config.yaml
d_model: 256
activation: "swiglu"
norm: "rmsnorm"
rope_base: 10000.0
tie_embeddings: false
init_std_up: 0.0288
optimizer: "muon_variant"
schedule: "wsd"
steps: 14466
Each number is 500 + 25 x the weight over the matrix's rms, rounded and kept within 0 to 999. Layers, rows and columns count from 0. Numbers have three digits each.

# layer 6 MLP down (transposed), 704x256, rms 0.0864, rows 451-467, columns 0-127
547499480518515491516445478519471486505549477527544522522511481528469448527516498516500516459521496536547506454491487502486502479525514502499510493491493490523499535467479456513486464490485519466520533517458506494491510482498503517497490573527525499489522509501491521466512516488515495503529458489521547502514501435507485558523493469501489530516502492510504505494513491505492535504504
468556517491481482483496548507501522478495515506503501450508496485528504488502526507496471471496498582507510497534512501536509475466499492496470479453486495514488525506438493462490490482516510522507492507499501506519525504491491497484478459510517491482483487478522486500514481485519516487538521527507484458504497504515513466464492503478452478507500546509521480482506473475528491523518
559468491465495502506545482488485487530505496478453527505530521464498501528466503516472503547537506485486479501515463508543455502510537478498518529489526497489513505516541495507500533568474529500539481517486479534484513523491519483491486487494489538463497491537476485495537520491548545524508463521451468532488487518496499501498470521434532528493500480520485542554530526491498507476509
523488573474542445501517506472491512494494502490498508511511502453548518549521521491523490483505521510513479488509526481443501490483477474464517474515495520518528489520541514466464488510486539485469467485492483470464485472495523473496483553545515490531528516523499527511545501491471494495467457446470510489512463503501500509519534482486479501459482463488518467470537536488471531512501
491465484468508466515524505454542526511493477521513527490476510496515472489504468525538501578497522518538530502540495545513522514462503491469517513480485542479505514502486510498539531527483461422513518524499501499459443520496498468575529487522513498480473502539537522473494482503531519476542470497458515488464517513501466476506485493442483525495483511522548574523462473521510516505494
521496533471504487483515506467529441557473531537494492531531518520475491503497518527489495509509507531459537527482522508508510529501467469537512483483469458537537468513482529488492522483467528460508492533515531499535547494493503506503498496501478481482558449506517482535495469470514477548485513536511561516503462525508528481510449502492494543506491478520520479509530499471493486493470
484493497476503521547462524504472512485493484529482482538515546516521502496503489534449533485475490500466488520480495490490528517441504452522525463515507484490515495514460457491517506488490507496514503502507504498511503553493552476514503498498486468524518557480509500532458488541499490540469497496463515467487492493480479512517510499528499491463527502495508523537522541475464557458523
479475511455454496532505547470442477511493504548521504493472467519494512483463512491505546463504508505481461469523456514525493490481502494524533502462516495480453522469497522472526510492518522530488521528474474530498563525505464476491526549472423492505479525473494468468493457502484540468516510503481488515470520506492489510466484489508525455531465492514524519497487525485523508452495
479470448520484452468494510512493516479496500490504462515486502468480483487539497502509511532519491507538543548491522450498479525492504496528517514476502515515543500467511496505565479510514529443502509519506518442462461484506478468524470474480504520519524455524473502474507505434501489455556491541522482517486477494548457486472495544570515507449501518523489535462484468527453505482543
537513487543477519453501496481427503469480525473501526495520518476514493528519481474488481464477512487516506521459472528505505425512484522444504513510482527516522509499533562484468503552458505463559488509486528560512470510511527491489529506504532499499508523523511495478519491494497499472469502503512469547504501508503516477461506492512507514492507494537463445480493455508484509519546
469473500474488496524516473501487514512493462479457476483504468503511507531483537487476495472512470518481458495487528523475476508532481496528458499530470464505500519510530489475504518441463562533506512508499476471527508485519510485467514530432487524464522499544475418523459517510506516461527481530456513492514518514490461476482482520463460497507482539485514501540519513489520465492530
481478493508494518487519475495496476549478477502557486503490483425529481513534513478522498465482553492503453512532516483500482507477505490501491486517503533489549495473459489513481475472522512485534559501551518483470543516500477529486534495491494518489467518517508470494492476492472449493545462436506471512484489490472496508481469492460555507481488461459465456510518512505492542453511
540501530476493499533498480502514488493501482469507547513509500458521507526508502468501459522508510498521535499477520480455469550545528521492503484520559497492514503506553542500466532484504484495514462492504491556494465504499558519485510510488474515503538493494490482538534489479516452508528493456503528498472463474523508514534500493495501513453500485508519512516533523481477540502533
548496477524488482477523509507456480508519493514478481511476462533487504480509520482485532508534463510497493519488495487482520434520506486464482554535548492491501470525491495476494462486499484491504484547484536477556497554478480485485520485505548499497457501496469489503528542525499476477513472500518468481478496531476498538475455516516501490492478502520504507471509531513497494488512
530513478482500482538537470481472476474473522510535485505545518540495499536478497462430514520528508523493482518467505502456519501475497509478535534467474488466553464504462497478553496550472458501513489498545474514459469534502524477521514482506520518509484478473484464481525490490499508517512513545483473537568499495516480448546506472471506482473484509471484522474490504501518507537494
503531559537502489483508476505546544505494492475509507512498503537500525495494489501471534466481502533475510447494507501488490480474480462452493465532449498469503501499497522476469491487485484524498516451495495507485506491469504522484534509530506524514530495531546509494477491497465521537486578480487487503511516506442477543466495477513508532506415498505480516519507487472483507499500
517484534486483497447541496535486465526482500476490512517473522533482510531518539490478487505504480472513510458521461502536507525480515557485497477570466468499509499506488529467459509546524550508512500480532511413515530466515501479532561497529480495511508499508559479493542499488533523493509502492484514502525525493487532527500458543507503471531499514494538531483490541485518541467488
# layer 6 MLP gate, 704x256, rms 0.151, rows 452-468, columns 0-127
495531484544478479517519525464533503521472459515503507486498490482508504536498534488529445499458510548497457516546525494514508498465510520494488477472465471484486545456491517470509511508511470523518492454478502464500469477507499475517525467548507480489474494538541487493525513498458511500531510513496491509516543485506506492510519500456499540521425518517537508516518541440490486489534
512487525482514519511489512453486499493487514476500484526456506526461523512477506523481487529488537503511527501500515535508495517520500482472518479492478505496496482533491506492475529499500474488470505471497483477456539480483487522491481499495487537492538496539527521472461477505518506497460507498474451491534519532474530467507513460502502491482522505470471472509448521473488505513483
534499488521471500474506523535516516458488529511515466486499445485539504478479550496527542460522501519469535506476516507488439501469469460501530487519455530461504505455456475497502502448525451462475494543520536531560514464482529515519488506503516508494508448479515501548531493501509490529486455499459507525506482505517490529464504518569483474551537490510499504470508548487507534446498
466488474529502496460513481445511495484457532540476541522532527543483486462470494457530517527476494486505491471533479514525491576481497487494484504522532454494490458491482485492552525503477524498531516505507462508541495515484483448489510485486498479481532488508516514479495479473512544482470541519470504500467490500478474511497496483498508511500495494506484538526499519484455540503502
510491468526507496480527472530512506473492498489481519491526472506486473502547528519524476503521522503534506476503459470483522470500509493522511470504483423529494544468523476502488506527435479520493553526519459486491487486471540461463490492510511541479505493519480544488496462479484497525493521458501473503503458462525496484489503491530520556504525502497522495500494498506500524462507
507498515486500533514480498443492504480541518510514541515527468491486514543501502513530471475489533528489456521458439516498500466544552494537518513453502459484457520498529481484513465466520482522486492482504494483463491480503533506497470522518475491454493475502445489492488524528498492508525536488511475471491496506514477459497496502459523535481460524512488521467495458521542514470520
504493494486519516474493495489487524482459481529547464503479472499483535517527538547513504477521507507513492527480492498485458526543484507515491507499473549486501566470497468513513515489494499558496496513541512545486491505482538455526529529480493476514481513518529507533461521475511481454490515488501502510518501515486514533479491531455473484488515507481480521452521562479532476502482
482485500501504502478533500444525444490503503517501504517506553514504462507501511473439546477458526483501526488473486468497471454539505503472487498541493511504475489508496492499483509519506522467479451485495498474522530520472519504514522534490484465495523503494468497512521514482550466510464511496479502495494533472492514561483526528503528511517495509498513472473491489509544523471476
501518446479519490484524525453518508502531464490470499465513527460451497552486481563528468480486491528457476495427495497517468496501490511533511509506474489469513445537512463502492511516503534476491513508528528486521464511459476535542506541505517503466492455507479484485529505502478491516487503522508538460520468514527472497492475544574483446508530472489505476553473510502493528516504
492460505495491491497529501521527506527465493486513488462493497532510478527547482477465527483497508547502443547520534505480478511557462461480497524512518508528532526457501499487477489523492485513469497480545463488495479499429516504495480458464489486514483504531445506469469520507488533492537538498487509474533511501570529524481488532519505505466551480526489481498491481468538531479490
507501488494477516478499513524526530535494521484508502484502488509468499477524549449552469474476489454523548525483525486480507530484512473494494483493495502475465504530503474507514480519542507506500495451481516500477502511546479520498508489489505496458529513523517546511547453518495443502532490515463492497498475513564493499521490486497538526488472476468473493472533485483475453427519
471485543495526501456515498470507534504489483465479518466456512463533529518521527520464533507510535514487484510507452495496465523520486468537512512494528493487507523518512528509482517471469467436530521528484499489508497464513497527476468474503499547484513452492491512526489521485520468525472467495499488499497507474490520480494496506496490468488537502528504503489478475531564486529502
495495521501486503506532496514497505519469526506503529503520490564520517471477476455485507491487512522495509488494508481507491535482525543499498470465485490496489500480513483539554503522503475504529499519483502521527496496468498524532522484506502515515559491483519487516485507442507511498507498438552492518485525507484523495501536494486500536460482509498494465499504506513474470523491
531513511527491533502479526478510464472519498483484479506514511521502535483487509538466504517522514489501517484458484492475537471475541535538499513468488581495516520519513527465488498469506530495533524536498548472488507507506479511487558475522520509502510521470482483527489497493539529498525513487453512513496531528503494526477494514523529543472499566516507529521528528479515488493467
489503497498500499489509535506525529515446495504496507502471473510487521507490506499444513526461569512499481523513481479525482527505504507485504464467510479514513542448509527450505474483520492511519510510489488497510514512490521485529499486474456469497470474453483493448448527521454507474486508510511511503508475517494513478478496480489502488482460499501531521455494495464493498502496
495522464533532518539487486470501442491513503531487535478475471500481509496472515483469517499520510448538490497473502497485582566500472475516498501467511488517517508509501453489525554494482528524454501527522505485493516555582458513491473486510503510500481478494476523489493484475465501513521507496499466512540457463521531522516493496547489505522478542496508481513487528502511491459506
506480525515511522468494521510489500459527456527445492506517484506504517516489500486484485491510512534495552472479520471507537479470494537510483492513483544510476501519492570491475491518490498467467525500519481546489511475526526517512511493490458491465490493493495507522483527525511513518519505513521486504522527484521494534496520548468535530536501482514511470460476513510524527445455
# layer 6 MLP up, 704x256, rms 0.157, rows 452-468, columns 0-127
499493506515504500526478527547484453505500508530530445499477515506498497526500470508506472497462507500511497482450495497507505478502491495530490528513536494521494475481523534491512475500509544501478504498506505498490499533485491503535498495491506501514515516486511500497511509503463532461519530519527493507519486464501463491543503501505462509511485491463532524549479490515456524458470
516479505495501467504503522463487494516516532470549523476448541503502484472482508518506502498497521507489459506474482532504485513513472486502497538514504523505490502549498460484528500488478479525490487498507516506518496444471465453442514543544493490469498503528475469541538534546502471476510528508492448515466532493542480491537471481512505474483517530488489503514515551444542496507521
537500510419544527545488507479521524462499538523490541479509443473512467465468488505523538563468461470545500495494492515527510521490510491467477477518495484483529518523502475531470490476474485464527499495502561512491482499503460527510530509509492508514482499483428509507515505512464498507503499495487453500468506525510512524495509528482564512473505503505512545508543539537502534500476
512491491513473482514506455506514521479521499510491490482462498517520493466512518509495472515510490534515467468510541488534449475497493472494476514504500460480501518448497526505470509492464519490519536515510488474499510494466531536493497494469508545501508508560444479510540506503460518520466490489471448484488457481509486489497492465532523467500524470505518439505443481489502495482505
493504504475472495528509482520536504523466472522468535509491548518512513533461532490494505485491482504505507516503516511575493474524481443528515528472519527491457509479497509505490495563456445470473476476474490468541512484452487522512502498519498491465497496497500507529537515487479550443503504491539486531460496442506488522473476491468509487501487489482484522502495477478511507528490
529514505485500493516502480521524522449487524492435514481477440530512516495541538484526462518497480516460516525505467478541500499522541527504517533495530481489474519468536502492482508513462472531492491538501538434535489514487477539446503470504499517515487501523495526493519528515487553535512482500520503476492528456503512521522494505477533511482502506485506549492470498456490520508481
475486485489490508528462537492499489476517489512517484454492487515483518498494502530489518517499520513442471524488495482510489486488548551471481487499453508469520514497488483553522498481510535522491507497522513534518507474513457527483512528524461486503459504464535513548484531508505480514500493531510503493510482490469544481479528522478472503502470563487508515517512456516491497542518
470526497496500518494534522464505472496507524519541505529510477498505471518487487532496474523511474496514487491529448481497487481521480503523523511466473527496500496516513477472499512461539536485502486458500518541495497443522512525522524527524465470506485497559484489470526486469484529469469502509479476479472483523496480501510477478502455509490554476456475507522477535480560514528461
500496514464518485538520527500497490533537519525516446480458487457495519467502492524529446501494512520479504496478489508500521500507534526507496461533518446522486475477493500523538477484457503462487481506460507517506476498491530514447477464484527527471525498486454493522497489520500487535506477465464506498503467508506521532504501572556495460489511496536506507542489524474513474514540
485527511464479496475465516502522494480494555514512492550534505497524460488495517493505477496482532484487514513495491511461525517472525503462483511486471516483482524435445503513497473513454515518555502511461463503506499503520486495462511493505460482455500484513473468519477468487472503497503469498521476491524562509493479514566488494514551526511499533502473516507483477528503484515506
524438525471456515451493490543558560499481474491500549515450485524439478529489501524509458517519487484477536503483496502460501528494550468489489477463507495509509490537487464534562499539480527466495521520519510456532515528505456482498512508467502503524528508492531491432513503501545512492504500499532516497524507506551523517470535533491487505548469507468460491475549541491531506449502
480520514526514508455508522497496518436512478533506515491477511447508526485543508515484539502507468514503498512491483533456505503506473489515500487490541468473511470468503504493483515491485473468494521547474531488482515465501496488480513461486453535445499528513519453488456501503465493519511530492492500470490493483493481497501464540478554491462491525493497433475530506488484490498530
522480455511543517494509513476480483499481474537514521448463558515493483471511533477475490518466502502518545512465531452485495506545471529516520524494498513515499489480484478483488523504510505493493484479492516455488477530489496499456505480499494510490543487502538533514514469495508494532523469497459503563533499484472509505502489478473492479488508481490534470518532491535481475467509
468532514490479530478530469488480556502508528521516494500486523499491517499498500520537509515471466514517515518492546511511530513488496522502499522493520528462518510517491473467513519488524498507540515497507520481534468471483547485517487512474520534454512512517491480458522501509543541518465551504474513546443530507515469516486530529491508501538487510502531536518578467521517498533491
501497487529483474506502502516490534494493503509505452481522480510523497503498479454498488495503469508495486557458488537506481510516520497457496487497545497499492463526534496495478474530482485523511570449493502495534491470503463527520487442501515500498510458508474479511455511488495554498486498489510529526485526522478499486510481494495502534520531531511483522504457491480522494492524
474502556510498488499502497482506530516501483494490507483509502512520503488511550529502505485534436471506499506510524491488553505537505493470484475468545554475486486473478501497533497472537504472493553521491491508527547568485513487495474494505488501489491522495523506504455506459478423482511498519476528466528486502478487504490529477491437506528523477518455486477450543505456471521456
509477516469542485506511497514504462474490513508519568479523497519469476503545469540468454487478472486498498511481518483562515500471476494490522533530495474518514526498535541507524478500493508461511478527479465478488538503514471496468522471482489458509513556513477478489506530474516503509508480511507521496511461525477553497501509518473536500525511516506522425461486465475493498493522